From a checkpoint of a small transformer trained on Wikipedia: width 576.
Each number is 500 + 40 x the weight over its row's rms, rounded and kept within 0 to 999. Layers, rows and columns count from 0. Numbers have three digits each. The size before them is the row's rms in percent of the matrix's.

# layer 2 MLP up, 1920x576, rms 0.112, rows 1872-1890, columns 432-575
097:453468491514455492498511540523491557453522458475464534429517500523502582435426544523528461508499488556521474549544475490484501527433463500484487495436528516496526451457506531480561520519529502531628517573516515564501491520530527514492492505546565586522427501484506545493512465432510528481528599444501456490561501475446489470540500444476515461608411571492509470494538473490527527559472535484515431472491477519509449489489490495523441
097:533541475437550485462503466538620531583536514492554516479489536476538446458520582509460529479443431437483507563531515520572482523608507470429554521514516485552542555489521570484519516477536521578484496475523439476518458492470479479535472398535598515488594513474496477527541460490476495467569497436470452535503471486480470498489456540492553531509587467463481537504510464514482508577487519446455570488477491522574489502474460549477535
096:466464548521505538534496497523515547503522451496475530567451465460529506475483493465456541479477487513528522513474487532600491482471507464423551507492539516471490533537464439396451481514466503459531491478443532524449511559499538526523438507466507501463581487513544507404510451462527528533441538465453474461506551478425499468558500512478581502586574493486495481481489476540511451476514481424579500537495532487445549560499484471541505
100:561509529516510424540446571511562528475516572537519532464553543555457485523520507483518546541482487508600490511552544471522500424555424476467539527512495478509580552510487537493489607474487473481472484569508457471598438498482541489490522463575470446536509531471537472529489387496484451459576535438511462501504509535492527498516435435436488513464514462485486418521518422487440481489539497495470480517510421474471548500531561455521467
101:542507437517510484502372524502486549454513510549541487493510480472465530535571487449437501595498502556499485517477452570571498486539493489494442425457494491492457523481549460497494544456520462499573486499574584465461471497520563489464442566490455437511521462492568458515488467476431487480503502434506526536482518503473487465514515535467508447540506447464494534498489455469465542495485468475467428480447593502427527512474421517473457
104:459446534462421475530433505494506515468521512427521496475538579567453548448464462492459430531490496569524476537458482493519501504532551532582508585472518482489528460487505478564496468517435476471545542497558510433511477492507515557476501531512442527516523446549482510541432521530513418519439464474547532502486515484498518495464473440393501473488479484478525542443551524430502562482476527535533512431512526555413452536542467496523546
096:434557513499543454432498556463561533444475521480523536507417470498491438491424516478503476484525500481503447493529554523458451494488543455426528483480516571503465484493499479506496516452481509465517475544521466599426476524516440504451576556551542560418526475525500485466490499519472485476466523485495493572531477512500450542423536499422517486489510523471487575511502475477481544510418481469520607542442495465538523453533473545456478
102:502514502587463527475434481438523528538524545453478542521521562427504449446513552524445459487588570539489525552455488522514476502524442539495537472472457512422467475524480503469575525517446489542515567492553508573519490470438517547504492499378469489479523501465564521435482536534502454495500412441497503508492493496452486521513551608458538461501491473534524507482442477491511543511485490507469519468451552487472481529480469463534427
101:561565434519487461520496466430488515484554482543415575516502568420476517535532503500430505474462486524500493501455513513493566468541544445509603517487481511531508470567493572513427441533506510522532548503523532495570494511433526522465478482484498526395598505518475559530506495486489453496437559450476532500460485512465473417451432483524529471492533486550554396504447526525532447472482578553413517478452533506518531469562491444514435
101:563424461497522476524477450511542468535541516504497479508564562605509471483528538486589548542504541558462465552487537498414403536503476499522522536446510529476507523523541511458441482505545553491515488492530559501443509529470522465535517507517538492468508460466507449522449427516539490526520506333470507509481537518474450495450531489513469454489471406478453577501532431475500488555485490449501456505534550510470500588458497475437543
096:504484511489441523474454531533446518520498536485526538554431567534504516451516510488541437461510423540523489476536537481555580451517464524533512551503496455555491545577457472495527508464415441510456463461457494535391521478421485517533558542528564458554468415528524540522446530479519483450516525446502555568511544451453509487539487521491523543503547432553475438532510454462521455512424504480472424523504489485477517507543484549511466
090:527541509510482464468511549458461499502485495535499534513438472517558507527531524509454446505511439498470606505536425511474413526515506456532484452506525423484522479493493523504452499521500435494506557580464503525520504530451417588456489395447528566503470578482502486545522576456504488502440537523476561463502554478481527464450495503529536495526456472487530485499488542473459513524467523532457492522446419539496457508541541486454502
097:439544533403515489435483545474492581487465507485529535470482507411527480530550438468490520493524535524552511529553522435592425557483508452565530507429493494564432512544504434510504539590549578489474556473515477505517494570553457536454471549514554504489506495490491487417471448475477552513524524487502441455540485510525522498489498601461521492513564491497490484437474463500511490480438478494483502565518476531465492512497487508463508
094:461445532563458524519532429512505437507514439542512579531477499465446522476536499447472544529519546550506552476455508483535505507530523542504501520556465561473510527535588525548469448473549432471513580497423521448477512468469542450561556529498538480527519476542531506439547491575533378463505455510424497453508454532528532470479506532524381555529467510460462532566503501469510474511558507544465508478506481483540540501545445519512475
103:521454500479482570499481514502472488562550483510486534534442467507481478525559471500413469443517448515501459434431539496525535503492502412561541482558514589450513484543512548462450503452485532532485518465519471526567506454516543503558525486513568492527478426493477398530567577464512514533505487454542538482512530557533499540498486485535506514515450487472457537532478468497599559611515510496540506457548436572490485467552500586543443
096:540459506472474465519455529602513547460482487454557447540452535454546521497539417456418547497457529444553512560510501498542542521523535483447559473509556548506497496522483460525520483541511467453507585569413522496523506541457464557449538564533532466557426455515475469492515478494557494485497520519542469506426496553530454554460534481528482539442463492525518465485457564462475513508512498527441536606511505479450564533418470506564533
100:534482553523529520515423495492559473541535492471574468454448480509461526471512459501434458510531424479522520481493494535466500451513564508472469510575444519454470475513523593517525469500420469506503491523500547470537472421490540450516579417553499473477491465592479501531483512556599525541502485472532487506401575505452461601559496506522513426498464424461546510580457514508479519470490527484500492461573485520489468514448527477588608
108:436506477539554485514539491521529459457548425549525484500457535599513452533584515563446604592502474511430484489523534464510468511461547537521496566550429519492496553528477548463447511496516475500498449536477434474509526473466485528528525526513420564500499423553487497453493422450519613485466454524513454573495560458563557530514474488455528529474497505504450557478516505421478470583484507472533497453508520564487508470495481569510503
099:446507529547480484490467480475449494479457602454561534439455457595522494441511506545431402503528518500552553491521552532604494526486521450471519474570487472498460530501602558546492513463506481522452525548542521557484535510598579503491524502526503441557467494520446516492479579508479453563441470477491439523537555533577527521557536487459518427496509453465464445498470501445545525579522474549503491503468505487538508496530401537546479